config.toml
num_hidden_layers = 9
hidden_size = 512
num_attention_heads = 8
num_key_value_heads = 8
head_dim = 64
intermediate_size = 1536
vocab_size = 32768
hidden_act = "tanh_gelu"
norm = "layernorm"
norm_place = "pre"
norm_eps = 1e-05
positions = "learned"
qk_norm = true
attn_scale = 0.125
bias = "all"
tie_word_embeddings = true
parallel_block = false
init = "trunc"
init_std_qkv = 0.0181
init_std_o = 0.0
init_std_up = 0.0181
init_std_down = 0.0
optimizer = "muon"
learning_rate = 0.0245
lr_mult_down = 3.0
beta1 = 0.95
lr_head = 0.00839
warmup_steps = 0
schedule = "wsd"
decay_fraction = 0.885
decay_shape = "cos"
final_lr_fraction = 0.0
batch_tokens = 131072
max_seq_len = 512
doc_mask = true
train_tokens = 892800000
max_steps = 6812
dataset = "wikipedia_en"
Each number is 128 + 24 x the weight over the matrix's rms, rounded and kept within 0 to 255. Layers, rows and columns count from 0.

# layer 4 MLP down (transposed), 1536x512, rms 0.64, rows 438-490, columns 128-191
[[107 131 140 134 112 125 121 119 127 104 135  86 110 127 157 129 114 162 111 148 115 127 126  81 130 163 173 181 105 149 162 111 156 100 148 189 122 142  64 148 174  89 109 124 121  73 158  84 175 132 125 159 139 105 125 107 146 147 130 120 122 105 127 136]
 [144 142 103  74 169 187 183  88 154 106 111 159 148 119 153 137 147  93 162 142 118 136 133 125 128 132 125 108  83 158 173 136 117 165 153 135 101 123 148 140 178 101 104 100 105 123 108 185 144 127 188 120 147 176 130 111 122 137  99 140 116 112 138 141]
 [165 159  90 142 117  74 177  61 104 188  82 129 122 120 149  62  95 165 157 141 155  90 162 106  99  74 120  60 145  60 104 116 106 116 148 150  66 144 124 213 138 149  79 102 137 104  98  82 116 116 117  72 130 154 129 143 147 133 107 115 124 152  95 131]
 [127 133 138 161 143 113 145 131 123  75 164 120 145 115 124 147 124 107 155 132 162 148 149 129 116 116 136 147  97 147 152 120 181 106 142 128 116 136 166 129 129 125  98 120 122 107 119 159 122 131 101 160 117 158 144 108 122  95 113 155 152 130 142 132]
 [ 93 201 120 140 182 138 128 113 105 116 132 187 157 100 111 137 139 127  93 137 128  99 134  99 134 154 130 129 127 106 103 182 102  81 167 124 123 149 120 123 100 102 117 116  83 154 139 106 152 203 158 168 187 134 117 139 128 118 123  92 122 128  70 112]
 [108 144 130 135 138 141  85 135 159 149 126 120 133  97 181 116 162 164 139 114 115 119 124 143 134 112 147 150 120 116 153 138 114 157 133 145 142 110 131 125 105 142 112  85 104 109 114 123 160 108 144 150  78 128 172 110 124 198 121 111 156 156 124 115]
 [133  87  81 141 142 144 120 137 111 127  98 105 107 128 123 169 153 117  92 150  69 147 106 153 123 116 148 139 137 123 127 140 118 132 121 137 144 129 108  87  61 176 115 147  95 112 160 129 120 171 116 119 130 127 129 128 118 145 116  91 109  99 143 135]
 [125 151 136 125 134 102 146 139 123 109  92 157 131 111  78 132 155  79 129 122 114 154 103 137 124 130 115 100 106 166 156 141 106 108 146 116 130 166 114  96 158 104 136 162 140 124 185 134 106 124 158 125 180 143 149 148 123 143  68 130 108 120 153 148]
 [143 160  96 114 124  90 108 110 113 141  94 107 151  98 147 109  77 168 145  82 141 142  84 137 157 123 107 141 181 134 138 118  96 128 102 145 135 135 119 127  66 151 111 174 131 109 130 114 112 138 122 127 130 163 174  83 145 138 156 118 118 167 197 116]
 [132  88 126  89 163 119 178 129 156 163 121 137 151 144 167 121 120 100 110 131  96 147 132 161 126 157 143 139 123 109 161 115 125 125 127 117 107 139 174 152 112 144 143 145 122  94 138 139 138 124 138 142 147 144 148 105 118 112 132 170 145 157  89 153]
 [148 157  97 111 181 103  93 177  98  91 160 129 101 133 124 155 147 134 100 167 126  90 141 123 130 108 127 106 127  84 102 119 154  57 135 156 128 133 104 142  82 112 172 108 132 181 116 151  38 115  92 106 120 133 151  96 158 127 142 133 140 163 161 128]
 [154 148 163 123 148 141 146 131 148 114 130 139 106 115 125 135 151  59 124  98  98 137 149 147 159 102 106 143 127 100 148  81 151 129 153 147 117  95  97 162  99 129 144 121 160 142 161 121 129 121 150 176 106 103 118 117 131 121 141 128 105 107 118  89]
 [137 136 131 119 150 138 109 112 115 166 110 101  92  99 177 158 118 126  93 128 120 111  99 130 119  96 154 134 122  65 132 139 164  98 136 109 150 136 139 135 125  99 135 141 106 130 154 156  85 151 106 128 142 114  95 113 150 143 104 111 115 139 137 104]
 [102 128 141 173 129 134 102 122 146 103 132 160 113 105 154  99 131 108 131  95 160 136 150 123 119 132 173 147 123 123 104 108 127 129 105 103  68 121 195  63 138 133 103 187 144 136 137  99 108 142 166 130 152 134 117 143 148 123 156  95 122 129 117 163]
 [126 107 141  99 135 127 156 118 127 124 144 146 134  97 129 134 117 146 153 170 142 148 100 134 112 135 117 164 143 138 128 136 112 122 137 106 110 127 153 172 169 107  89 149 139 146 154 142 146 135 117 151 187 147 100 121  97 148  96 132 137 156 147 129]
 [ 84 124 114 148  28 117 120 107 141 173 100 114 111 163 159 110 114 113 120 128  97 160  91 128 103  85 132 105 156 114 122 136 137 115 111 126 113 175 128  97 140 111 159 166 150  92 137 115 144 184 106 139 154 156  72 122 128 129 165  73 168 117 123 144]
 [138 122 124 124 141 137 122 115 148 128 126 110 154 135 133 120 122 114  95  93 145 164 155 116 124 107 145 138 108 155 161 135 129 131 110 174 135 139 128 139 170 106 148  90 152 134 115 153 131 146 172 121 140 119 142 158  72 112  86 129 135  99 152 127]
 [134 100  99 108 139 142 111 126 106 131 117 101 158 102 159 159 146 122 118 160 123 100 129 131 140 128  95 105 131 112 150 152  78 142 149 152 159 144 154 123  93 103 133  73 137 103 136 145 121 133 183 114 153 151 131  87 164 159 150 139 101 114 105 158]
 [118 147 124 148 126 105 145  74  93 138 129 161 112 126 110  94 158 124 107 125 121 178 152 110 136 110 126 102 108 143 109 160 132 132 119 134 182 173 149 156 143  86 127 142 137 143  93 154 203 156 145  84 193 139 136 174 139  96  99 140 101 139 137  89]
 [138 135 109 135 104 117 108 149 141 139 149 135 136 128 150 117 101 150 150 108 153 113 157 175 144 143 120 182 151 106 159 127 170 139  93 125 123  98 110 120 136 123 187 135 141 118  87 142 109 173 141 143 119 147 127 154 146 136 107 141 160  87 118 130]
 [105 128 120 148 151 119 125 158 140 132 108 172 131 114 144 192 150 171 101 160 141 119 121 177 111  85 141 168 140  88 123 125 120 152 174 135  96 116 109  96  97 150 146 105 156 102 149  74 106  98 125 140 141 154 113 123 130 116 123 132  92 172 133 132]
 [141 124 164 115 158 107 148 126 139 115 110 157 136 129 142 116 168 125 101 151 134 133 147 134 127 103 105 135 132 130 120 141 124 102 121 119 126 118  90 143 171 133 150 124  98  99 135 128 135 141 126 110 111 117 128 125 113 120 145 114  83 101 117  94]
 [ 99 173 154  93 127 108 116  60  96 119 107 137  98 140 101 110 119 108 104 150 165 104 113 128 134 104 119  90  89 127 177  93 109 135 156  83 156 156 106 145 126 143 135 100 124 133 150 152 120 130 141 122 143 105 139  87 154  94 127 129 104  82  79 114]
 [148 137 113  57 115 154  99 119 101 128 165 109 183 156 155 150 105 133 104 107  75 148  89 117 101 110 105 133 151 156 114 119 157 150 124 140 137 106 103 164 183 139 126 103 136  90 137 150 137  92 159 117 163 138 112 114 114 121 144 140  95  94 109 178]
 [116 100 107 117  96 138 120 132 200 114 165 157 156 130 160 171 114 111 148 141 160 131 129 112 124 120 137 146 183 128 130 129  92 122 130 100 120 122 100 140 159 135 119 159 104 107 140 136 118 101  92 146 143 121 158 106 161  95 141  98 135  88 110 151]
 [ 99 113 131 135 153 143 138 129 120 134 169 162 122 141 113 155 139 151 117 115 116 145 161 103 133 133 160 131 156 116 139 111 136 130 137 127 187  93 102 109 138 145 139 113 157 134 155 123 103 143 132 160 124 123 110 101 127 126 116 121 110 144 114 103]
 [160 146 110  86 131  94 123 122 120 130 102 139 115  82 159 141 132 110 159 137 120 155 100  82 151 101 129 105 130 154  96 118 114 126 147  91 117 150 134 124 137 100  82 160 132 178 120 138 135  81 151 164 100 136 108 140 130 141  79  92 129 157 130 158]
 [144 159 140 103 150 151 145 114 110 106 120 112 127  99 114 149 153 109 159 120 134 117 166 119 164 121 110 109 118 153 106 133 167 133 161 104 150 125 144 139 154 127  93 143  86 122 120 138  94 148 142 132 113 107 154 149 109 179 129 158 137 151 131 134]
 [155 120 127 102 154 133 140  91  96 126 194 127  93  92 130 110 148 111 159  96 126 142 220 110 137 138 157 153 118  97 132  94 131 122 119 165 173 125 151 124 164  98 165 112  77 148 174 125 159 105 148 134 160 151 156 130 101 118 132 148 130 117 125  95]
 [138 112 116 100 148  95 143 164 115 124 136 120 124 126 101 114 116 139 103 103 114 141 136 138  97 106 124  91 133 120 163 134 101 119 147 147 151 129 117 117  99 161 114 101 127 104 130 116  97 152 149 105 117 162 117 141 121  78 149 170 120 125 113 120]
 [129 128 123 101 114  84 124 130 131 115  78  99 105 172 128  91 160 163 124 106  71 138 162 106 119 140 151  98 126 196 161 130 137 114 164  90 118 160 153 100 137 126 158 121 138 103 112 177 105 163 137 178 132  88 168  98 140 125  99 126 146 111 113 155]
 [143 109 117 123 128  79 112 190 129 120 128 143 156 126 123 111 114 139  95 133 102 146 121 118 103 123  98  89 131 142 105 157 124 109 119 117 126 147 145 134 148 101 118 151 119 140 107 153 155 113 150 116 102 121  86  71 139 147 150 106  95 120 146 104]
 [134  83  78 136 141 157 138 118 122 126 129  88 143 105 175 148 140 144  89 144 148 117 135 133 123 119 103 135 141 140 113 119  99 136 136  82 106 167 107 118 110 106 108 159 104 143 137 139 101 146  92  99 125  99 125 135  74 128 123 126 181 122  82  98]
 [154  94 162 113 132 115 128 116 103 135 124 112 112 147 145 164 147 130 140  94 143 140 135 122 157 133 105  97 130 130 110 140 113 120  90 100 131 110 101 169 149 156 135 139 133 165 152 139 123 147 143  96 135 136 153 116 130 142 102 126  91 110 107 133]
 [135 130 135 140 163 151 146 137  86 137 149 114 142 116  87 112 122 139 136 194 106 123 141  88 124 119 178 131 137 129 118  95 110 143 117 141 141 128 128 119 137 114 132  95 136 124 118 146 118 153 115 119  99 110 151 116  51 137 133 163 123 141 121 157]
 [144 160 131 140 100 119 154 139 140  78  97 113  96 135 129 171 107 117 150  95 132 137 168  96 150 135  73 103 122 111 137 137 131 174 157 103 143 127 118 123 139 128 106 153 124  96 136 127  93 108 139 146 110 125 140 150 155  94 121  70 152 137 119 156]
 [117 143  76 121 121 120 102 143 140 130 102 127 127 112 120 158 146 112 144 124 132  92  99 123 150 124 128 100 124 140  89 141 145 120  98 146 121 124 170 151 103 114 135 123 166 111 140 107 115 150 141 131 122 114 130 156 138 141 104 130 130 107 146 129]
 [128 116 145 143 125 123 157 122 100 111 132 122 175 171 157 141 137 136  91 143 112 112 140 174 131 104  95 176 171 142 107 122 133 172 110 155 112 118 148 143 102 143 120 108 127  97 124 125 122 123 180 172 125 125  95 138 105 132 110 111 122  95 129 163]
 [135 142 117 122  91 164 135 137 109 138  94 118 138 110  96 148 151 133 114 139 141 160 118  75 146 132 126 126  84 128 133 122  91 137 148 125  71 151 165 179 127 118 121 166  57 199 141 167 133 115 149 119 188 116 134  96 131 128 119  83 117 173 113 145]
 [132 134  67 138 137 146 161 148 125 124 105 128 101 111  94 108 180 122 137  90 134 125  68  65 126 145 145 163 144 148 124 171  91 139 131 128 169 131  87 120 127 109 115 140 117 101 122 120 172 122 176 165 102 118 146 106 155 113 151 138 116 144 142 127]
 [ 69  96 122 157 108 132 126 137 127 149 109 158 135 109 108  68 103 149  87 121 143 136  89 110  80  65 143 128 125 149 129 168 110 157 113 150 151 156  70  55 121 121 170 154  91 122 135 160 164  86 127 127 120  72 126 103 126 138 110 127 118 178 156 156]
 [126 145 102 103 138 120 142 126  91  90 152 125 119 153 134 132 139 171 125 118 128 139 153 154 123 137 146 156 152 100 150 119 122 116 114 108 123 144  86  91 140 139 110 150 111 137 132 132 142 128 122 144 123 132 140 115 126 135 132 128  99 109 115  95]
 [121 173 183 152 139 128 143 106 158 136  98 112  79 130 122 132 150 137 117 120 171 123 118 150 142 128 167 108  85 165  88 169 105 116 113 136 116 122 139 184 115 115 151 161 149 164 108  98 140 122 134  96 114 139 131 153 141 159 144 155 155 133 109 188]
 [145 103  90 116  79 122 137 111 154 117  97 123  95  56  86  92 143 153 111 136 126 154 115 153 111 131 110 136 124 153 110 141 135 117 105 112 139 142 117 146 146 133 112  92 108 151 132 133 141  94 131 108 128 105 128 106 130 140 127 114 125 154 105 175]
 [ 74 158  83 119 132 125 110 124 133 134 144 106 159 111 105 149  88 154 107 117 191 100  93 170  67 132 144 105 120 108 140 130 131 114 127 140 118 118 156 128 139 112 105 159 116 191 143 101 136 124 139 133  69 123  98  90 122 137 111 128 100 153 152 115]
 [164 144 170 135 127 134 109 135 174 160 122 146 145  97 119 124 140 111 127 131 106 130 137 138 130 141 133 152 122 140 124  91 107 159 139  63 129 139 126 145 104 120 113 149 106  92 153  91 147 129 149 167 150 109 116 140 100  66 126 119 106 145 118 109]
 [143 138 132 147 160 130 137 139 152 113 136 145 101 113 138 123 113 133 132 145 153 161 140 146 122 164 125 127 151 116 146 146  94 123 116 117  96 141 123 151 162 124  90 124  84 126 157 109 120 117 129 164 187 153  98 158 105 134 127 130 168 156 136 177]
 [135 127 196 131 125 127  87 143 128 147 142 118 140 124 168 167 163 134 133 141 138 155 103 194  92 130 122 142 147  90 162 128 128 149 102  93 131 166 121 100 130 117 167 123 129 160 168 134 152 173 153  96 133 124 129 125 115 104 126  87 137 148 124 129]
 [150 101 138 112 156 156 145 114 122 168 101  93 120 142 163 145 114  66 105  88 135 119 125 106 162 128 123 114 144  95 109 150 123 129 114 209 160 138 117 149  88 151 118 152 126 158 149 120  64 114 147  85  95 107 129 121 128 120 108 114 111  87 146  68]
 [ 90 151 119 124 134  77 134 119 125 109 188  69 109 108 105 151 101 134 110 162 144 121 169 148 121 126 148 144 106 186 119  98 165 144 146 112 142 134 116 111  71 161 128 104 107 112 143 140 158 147 138 109 178  80 112 101 119 171 108 122 119 126 162 134]
 [ 85 132 123 133 121  68 140 169 139 104 158 147 122 126 150 154 108 132 138 112  54 121 143 157  99 149 141  92 115 178 123 112 145 110 149 108 118 127 106  91 129 143 116 139 104 145 155 156 140 128 136 129 197 131 122 105 130 153 113 134 134 125 156  68]
 [101 118 133 106  83 142 118 117 114 108 112 122 125 171 115 127 165 133 132 127 124 138 131 123  83 101 107 149  90 143 138 130 134 179 144 130 115 169 104 131 104 120  99 134 118 111 104 121 122 144 110 126 115 145 123 106 116 114 141 173 112 155  59 151]
 [ 95 140 115 109 120  74 142 168  83 116 146 116 113 142 127 146 193 122 111 142 131 124 145  98 111 108 137 107 122 131 149 109 138 139 148 158 161 142 107 149 117 118 155 125 151 137 104  98 110 141 144 110 135 128 157 130 140 119 112 123 107 114 119  97]]
# layer 4 MLP up, 1536x512, rms 0.362, rows 439-490, columns 128-191
[[153 164 141  98 150 108 114  93 118 183 126 126 130 140 178 129 110 124 161  84  64 146 145 130 132 137 138 115 127 150 147 157 109 139 146 159 132 107 150 116  89 107 141 140 121 170  96 124 143  99 153 128 135 122 148  79 113 165 105 107 147 115 164 143]
 [ 85 136 106  94 100  76 137  84 118 132 124 161 102 125  98  67 140 121 104 159 162 142 151 157 127 139 160  77 140  95 114 100 127 122 119 191 106 132 100 211 142 124 129 162 151 120 116 136  92  90 122 136 105 146 149 171 155 116 156 133 116 154 147 110]
 [ 92 151 109  75 125 154 105 130 130 151 121  83  98 120 121  94 118 127  60 132 123 137 131 123 109 153  85  95 119 155 112 116 134 133 114 144 146 120 162 136 138 107 131 158 127 140  98 124 136 119 134 162 105 142 115 127 103 107 107  99 136 129 130 104]
 [155 119 137 112 112 163 146 131 174 154 114 147  74 172  67 132 164 114 104 117 146 107 151 147 125  85 156 125 135 130 120 144  83 106 117 118 135 123 147 154 166 138 144 142 105 134 120 147 138 151 129  82 124  97  90 130  94 107 165 121  90 134 109 154]
 [139  94 157 133 112 148 147 115 155 107 132 109 129 145 144 123 146 141 150 170 133 145 150 135 151 132 120 123 142 122 121 135 100  93 142 146 109 117  92 116 127 119 132 142 107 134 147 135 125 148 100 137 133  91 115 115 124 104  88 116 107  86 159 129]
 [118 147 126 135 121 152 127 128 124 119  82  90 114 157 135 153 139 156  76 132 130 141 108 138 154 139 118 158 108 166 122 124 133 157 148 108 133  90 130 140 107 105 146 154 140 132 179  83 137 105 118 149 141 117 110 148 139 129  87 128 203 167 179  91]
 [120 151 120 105 105  99 107 131 142 111 153 106  92 125 139 118 131  87  91 143 123 112 162 151 142 113 121 140 140  93 160 148 168 101 164  94 164 103 126 150 163 108 142 114 128 101 145 120 122 116  95 132 121 104 108 142 146 132 131 158 109 156  96 122]
 [ 73 141 121  97 139  91 133 141 109 130 100 154 116 119  93 130 121 154 123 143 139 124 139 101  95 114 120 170 152 103 123 149 111 169 108 178 130 115  87 104  91 137 147 156 121 166 122 105 158 129 130 111 148 122 133 127 150 128  85 136 148 148 128 117]
 [ 97 164 119  89 121 148 156 138 112 172 111 145 133 159 104 118  94 115 104 119 110 126 139 117 107 142 158 158 136  92 104 149 135 130 142 117 114  92 202 143  91 158 181 103 109 113 136  88 108  94 121 118 152 125 132 138 136 122 118 168 135 159 120 165]
 [102 141 179 142 112 107 171 137 123 127 128 123 137 141 128 140 102 118 112 106 128 141 130 120 137 157 136 119 122 135  99 150  70 129 111 139 105 118 171 144 111 112 144 146 167 142 159 110 101 175 155 166 172 135 127 141 124 168 131 160 122 124 179 161]
 [151 153 116 135  96 137 121 119 143 117 121 108 140 149 159 119 129 119 126 143 163 101  86 153 126 170 147 168 137 103 131  77 117 165 101 111 124 120  90 114 107 142 103 154 143 152 118 122 121 157 121 192 144 108 145 125  90 122 113 158 127 113  96 130]
 [120 139 177 104  94 121 116 120 105 144 137 124  91 115 144 116 144  91 122  95 109 132 141 133  98 111 116 128 134  98 155 111 116 137 103  81 142 121  81 110 113 141 158 161 125 151 132 158 104 156 105 146 108 137 146  97 128 140 191 130 128 112 143 163]
 [132 138 136 108 116 128 145 185 143 147 106 120 151 120 140 139 112  86 106 120 121 125 169 110 119 140 111 153 141 125 159 155 153 140 142 130  98 107 118 121 127 158 139 104 159 107 121 175 177 133  85 135 150 132 137  72 128 137 132 135 150 161 156 122]
 [119 119 119 113 145 165 162  97 125 131 152 156 101 103 151 152 158 123 112 134 104 129 109 101 158 101 125  93 158 128 128 130 110 134 140 103 119 145 121 116 154 119 133 114 161 124 159 117 136 104 125 138 151 140 116 127  94 166 147 144 149 166 131 112]
 [127 105 154 171 117 149 154 146 135 158 152 118 153 113 129  77 116 106 128 121 139 158 161 136 156 126 101 115 125 123 139 128 139 120 101 145 102 155 146 108 135 133 126 151 124  75 153  93 132 105 137 118 140 111 117 138 182 130 154 117 141 126 102 122]
 [116 121 115 150 134 165 147 141 144 106 149 141 122 146  80 122 171 108 149 123 138 109 119 127 179 113 124 156 138 107 106 143 164 147 136 166 150  91  79 122 115 133 155 117 178 104 113 105 132 147 126 154 144 120 134 123  89 113 119 152  99 132 148 128]
 [118 139 107 102 167  90  71 168 104  61 152 144 112 161  94 140 140 121 113 152 119 128 119 112 168 133  66 122 100 141 162 133 134 104 155 131 162 113 124 130 155 120 169  85 146 123  60 159 122 166 140 107 143 110 184 148 127 111  68 112 113 109 145 144]
 [166 128 200 118 167 134 137 131 133 128 150 140 143 108 152 138 137  83 110 104 114 120 119  89 156  90 125 112 111 140 108 128 180 130 117 122 147  89 152 171 114 125 145 118 140 146 141 159 119 117  99  95 127  94 102 138 133 129 131 115 110 130 172 102]
 [158 147 210 147 124 118 139 163 100 143 143 140 125 169 113 135 136 106 165  98 135 142 135 162 167  86  98 131  97 139 142 117 112 159 171  90 137 120 151 133 133 104 129 135 106 135 136 148 108 143 135 159 122 107 161 113 169 147 142  83 118  72 126 132]
 [184 179 128 158 132 122 122 123 114 124 113 141  81 134 136 140 110 101  70 168 124 125 131 116 140 120  93  95 149 147 158 154 140 154 149 118 126  91 122 122  90 144  90 111 154 111 111 124 118 150 110 164 169 135 130  80 130 160 141 127 140 118 139 152]
 [141 142 107 112 157 139 107  96 157 156 124 108 151 154 195 141 132 168  95 107 127 135 133 150  87  76 113 141 111 140 149 130  92 144 113  79 136 110 182 138 109 120  96 101 124 125 143 143 132 115 129 121 132 146  98 180 146 146  80 150 130 138 137  93]
 [ 72 185 123 120 118 136  96 146 107 108 118 132 156 132 126 135 108 120 165 124  74 141  92 109 172 115 133 148  91 111 111 158 109 111 107 142 143  95 120 166 126 115 100 123 160 118 132 124 107 129 134 105 101 129 151 152 110 110 120 146 157 169 117 171]
 [146 130  98 169 146 106 129 108 127 116 121 132 108 125 108 135 127 152 166 125 124 120 125 104 127 123 139 126 148 200 145  80 135 109  87 145 125 117 148 159 126 136 150 119 158 126 149 144 124 154 115 118 167 112 103 181 148 123 151 134 155 130 126 150]
 [130 130 166 148 108 153 158  97 156 154  77 142 126 143  97 170 141 108 135 147 166 160 164  92  70  96 143 131 150 152 146 111 139 129  95  97 166 116  83 124 108  83  82 156  82 117 120 123 126 134 104 100 111 121 116 119 113 151 142  93 134 152 122 140]
 [143 122 125 113 128 127  89 111 178 102 157 162 137 141 146 131 144 136 116 119 137 172  80 155 157 132 149 137 136 144 111 121 116 138 143 121 102 140 113 117 127 130 137 166  96  92 150 147 129 118 145 142 169 114 163 144  97 145 142 119 102 104 169 121]
 [141 132 146 104 141 120  42  81  87 125 114 113 140  95 144 106 188 139 148 114 104 175 162  70 140 130 158 154  80 102 124 138 131 109 131  99 161 137 120 152  96 102 152 119 151 143 140 139  91 122 158 133 127  97  88  96  96 143  70 111  94 109 124 111]
 [120 125 119 147  87  99 122 115  88 157 143 102 137 163 133 147 136 119 120 131 136 125 104 159 143 131  87 157 132 119 153 148 131 133 162 137 121 114 120 126 128 151 169 177 126 116 127 162 101 120 137 127  95  93 151 140 144 159 127 124 144 133  98 111]
 [118 121 144  90  53 149 125 102 128 110 110 143 139 101 134 127 208 148 167  73 130  83 161 152 131 123 131 153 129  77 187  96 108 179  98 157 113 149 142 189 140 121 169 147 125  72 154 110 109 139  99 153 138 135 160 129 130  78 150 113 117 133 140 109]
 [ 74 189 141 154  98 114 134 134 111 137 109 134 139 125 158 138 129 122  88 119  88 145 115 124 129 120 163 148 114 115 107 175  78 116  89 119 125 120 118 123 129 122 111 166 127 142 122 129 152 128 117 141 119 148 137  92 120 125 123 176 148 137  62 106]
 [124  99 118 126 125  93 102 142 112 137  89 116 134 105 106 121 129 167 116  95 143  82 124 126 125 149 131 112 113 113 155  90 132 128 162 144 124 138 162 117  82 155 134 115 164 105 141 155 115 173 119 122 122 168 148  77 116 157  82 114 141 107 136 173]
 [136 161 110 123  97 186 126  96 142 143 146 193  76 174 106 140 165 132 181 137 111 136 132 116 138 129 138 107  89 131 142  90  87 153 121 106 118 114 105 111 130 111 122 145 171 174 106 148 170 125 110  97 168 152 123  87 123 137 149 180 114 130 100 126]
 [167 118 122 151 130 158 118 119 112 105 127 153 143 117 112 131 129 140 115 133 135 128 130 142 131 111 140 106 138 159 123 148 142 128 101 137 112 117 106 127 117 108 161  63 106 111 117 142  90 136 107 114 119 125 124 149 112 120  98 115 129 102 113 111]
 [151 136 113 118 152 142 146 128 142 123 126  95 147 108 116 123 124  87 135 106 153 168 141 103 105 146 125 125 141 134 124  77 112  69 148 137 112 109  91 113 131 104 119 181 129 127 119 102 127 107  99  99 102 114 143  97 139 104 127 158 125 151 118 157]
 [144  95 137 153 101 124 101 142 115 143  68 107 150  90 147 113 120 131 112 177  93 142 105  96 103 176 128 115 136  99 118 132 104 135 132 120 135 110 144 130 106 136 155 111 157 105 115 120 141 122 110 140 105 113 155  94 133 133 117 140 119 135 120 147]
 [146 105 155 194 106 128 110 141  98  69  70 107 110 123 131 120 135  90 125 157 147 149 160 120 165 111  97 142 131 136  93 121 108 138 145 151 149 129 125 115 147 145 153 152  90 118  90 162 109 108 121 148 123 148 129  90 149  92 133 126 124 143  99 136]
 [143 125 130 134 109 120 128 146 119 153 113  71 112 155 109 125 113  78 112 119 150 122 151 134 148 113 115 115 119 132 127  93 116 153 105 163 132 109 145 138 112 146 125 121 130 115 189 101 106 100 155 134 138  89 141 133 125 140 135 108 128  99 144  99]
 [136 117 116 104 113  86 131 144 114 117 126 128 149 117 144  88 134 134  86  95 128 105 125 178 125 112 157 125 116 152 107 141  80 142 113 135 137 209 122 142 138 172 127 112 114  93 151 136 149 144 155 165 123 179 152  97 109 137 171  91 184 141 122 120]
 [133 117 154 116 123 132 152 172 131 105 136 137 154 116 119 160 120 118 123 157 165 131 149 109 150 149 141 137  85 114 102 133 142 126 125 152 134 116 167  88  82 134 125 157 142  99 129 166 151 107 124 136 136 110 144  98 115 166 156 116 119 140 123 180]
 [116 147 133 138  93 157 147  97 140 110 124 155 138 133 129 165 149 113 146 153 125 165 118 131 144 116 100 122 139 173 139 113 134 120 145 131 122 101 110 140 119 105 105 117 105 133 121 149 160  97 135 102 101  87 177 126 150 148 133  98 166 153 108 143]
 [ 72 148 132  91 102 118 156 180 150 134 152 132 141 143 155 108 126 144 124 114  93 115 109 127 145 142 108  90 137 115 171 154  67 129  96 136 154 112 142 112  84 145 115 191 117 132 110 157 131 150 113 141 155 135 110 120  96 141 106 125 164 176 153 110]
 [108 111 106 133  79 126 137 151 167 114 134 109 114 146 140 128  92 137  95 125 122 155 131 148 144 134 104 159 128 131  97 143 154 129  90 128  89 140 105 149 143 125 119 155 137 150 111 149 129 165  86 149 146 119 142 172 112 169 126 175 133 142 147 132]
 [106 149 106 157 130 123 105 100 131 144 153 165 135 109 120 123 107 144 116  96 179 105 160 130 147 130 163 108 139 131 104 109 134 149 107 137 124  98 104 138 108 112 132 126 122 186 134 150 159  84 132 130 120 151 133 104 106 175 124 127 140 126 138 122]
 [119 108 118 128 107  97  99 142  97  93 143 149 157 157 123 186 149 142 124 107 156 129 112 140 162 151 104 110 115 151 107 138  97 123 180 145 107 160 126 162 128 137  99 123 133 108 158 137  96 151 137 151 145 111 120 106 126 140 144 124 118 118 120 126]
 [125 123 135  86 143  94  74 146 132 128 136 127 154  89 129 129 111 163 154 140 125 112 155 120 114  68 133 163 127 115 142 112 120 116 160 168 136 132 126 114 126 120 114 128 129 118 118 116 122 154 126 148 137 159 124  90 169 113 122 154  86 155 111 124]
 [154 141 167 132 132 147 139 155 123 111 138 134  96 144 156 125 117 154 109 141 148 118 115 127 156 136 159 163 144 123 125 171 149 104 106 135 128 129 137 134 135 114 106 170 145 145 137  97 132 151 112 142  93 105 152 134 133  98 159 154 121 155 154 111]
 [126 142 140 103 121 123 136 144 121 122 132 144 134 113 153 118  86 124 154 125 134 157 121 154 136 117 185 139 112 101 124 159  82 111 141 146 121 112 138 121 125  96 102 148 133 161 120 119 100  91 143 167 140  98 108 140 123 187 137 144 172 102 132 160]
 [101 144 138  91 106 106 146 110 158 140 112 108 146 117 109 106 113 148 126 171 166 172 157 114 138 157 119 146 144 134 124 163 133 110 129 103 119 121 122 120 137 130 125  82 133  91 102 149 104 160 123  72 164 128 132 147 120 175 123 168  90 138 103 158]
 [129 104 145 118 118 163 169 101 175 115 144 144 112 129 164 142 117 105 123 111 109 147 114 142 145 169 158 107 133  85 103 143 126 103 157 158  66 138 158 148 131 128  69 142 166 139 115 114  89 137 144 120 160 125 113  89 108 153 145 168 168  82 154 128]
 [137 154 116 145 120  85 188 141 144 128 134 102 147 131 168 159 125 139 100 108 101 125  95 123 144 125 111 142 143 125 147 106 161 104  55 165 141 120 147 159 162 112 143 112 158 131 148 143 132 112  89 144  97  70 122 135 144 155 154  91 131 113 187 151]
 [132 135 145 107 124 129 148 109 136 109 161 119 121  67 129 122 169 148  85 176 126 118 151  78  79 134 169 124 144 135 126 130 117 145 137 185 127 144 165 124  85 165 126 146 127 141 126 143 164 153 126 144 122 112 143  94 127 149 122 125 114  99 148 112]
 [114 115 129 151 110 136 153 140  64 186 157  86 146 111 106 162 140 153 103 132 133 130 138  99 145 138 119  90 108 157 111 191 149 151 164 141 142 136  80 130 141 121 167 131 100 147 125 101 179 136 112 117 130 180 122 109 127 113 113 164 109 139 127  98]
 [118 144 158  84 113  95  88 110 164 113  70 124 172  90 159 119  63  99 135 123 132 109 127 143 161 156 139  98 136 152 153 149 124 148 117 117 140 103 128  78 150 149  90 170 135 131 134 151 134 122 123 114 145 170 130 161 114 108 162 119 138  93 111 173]]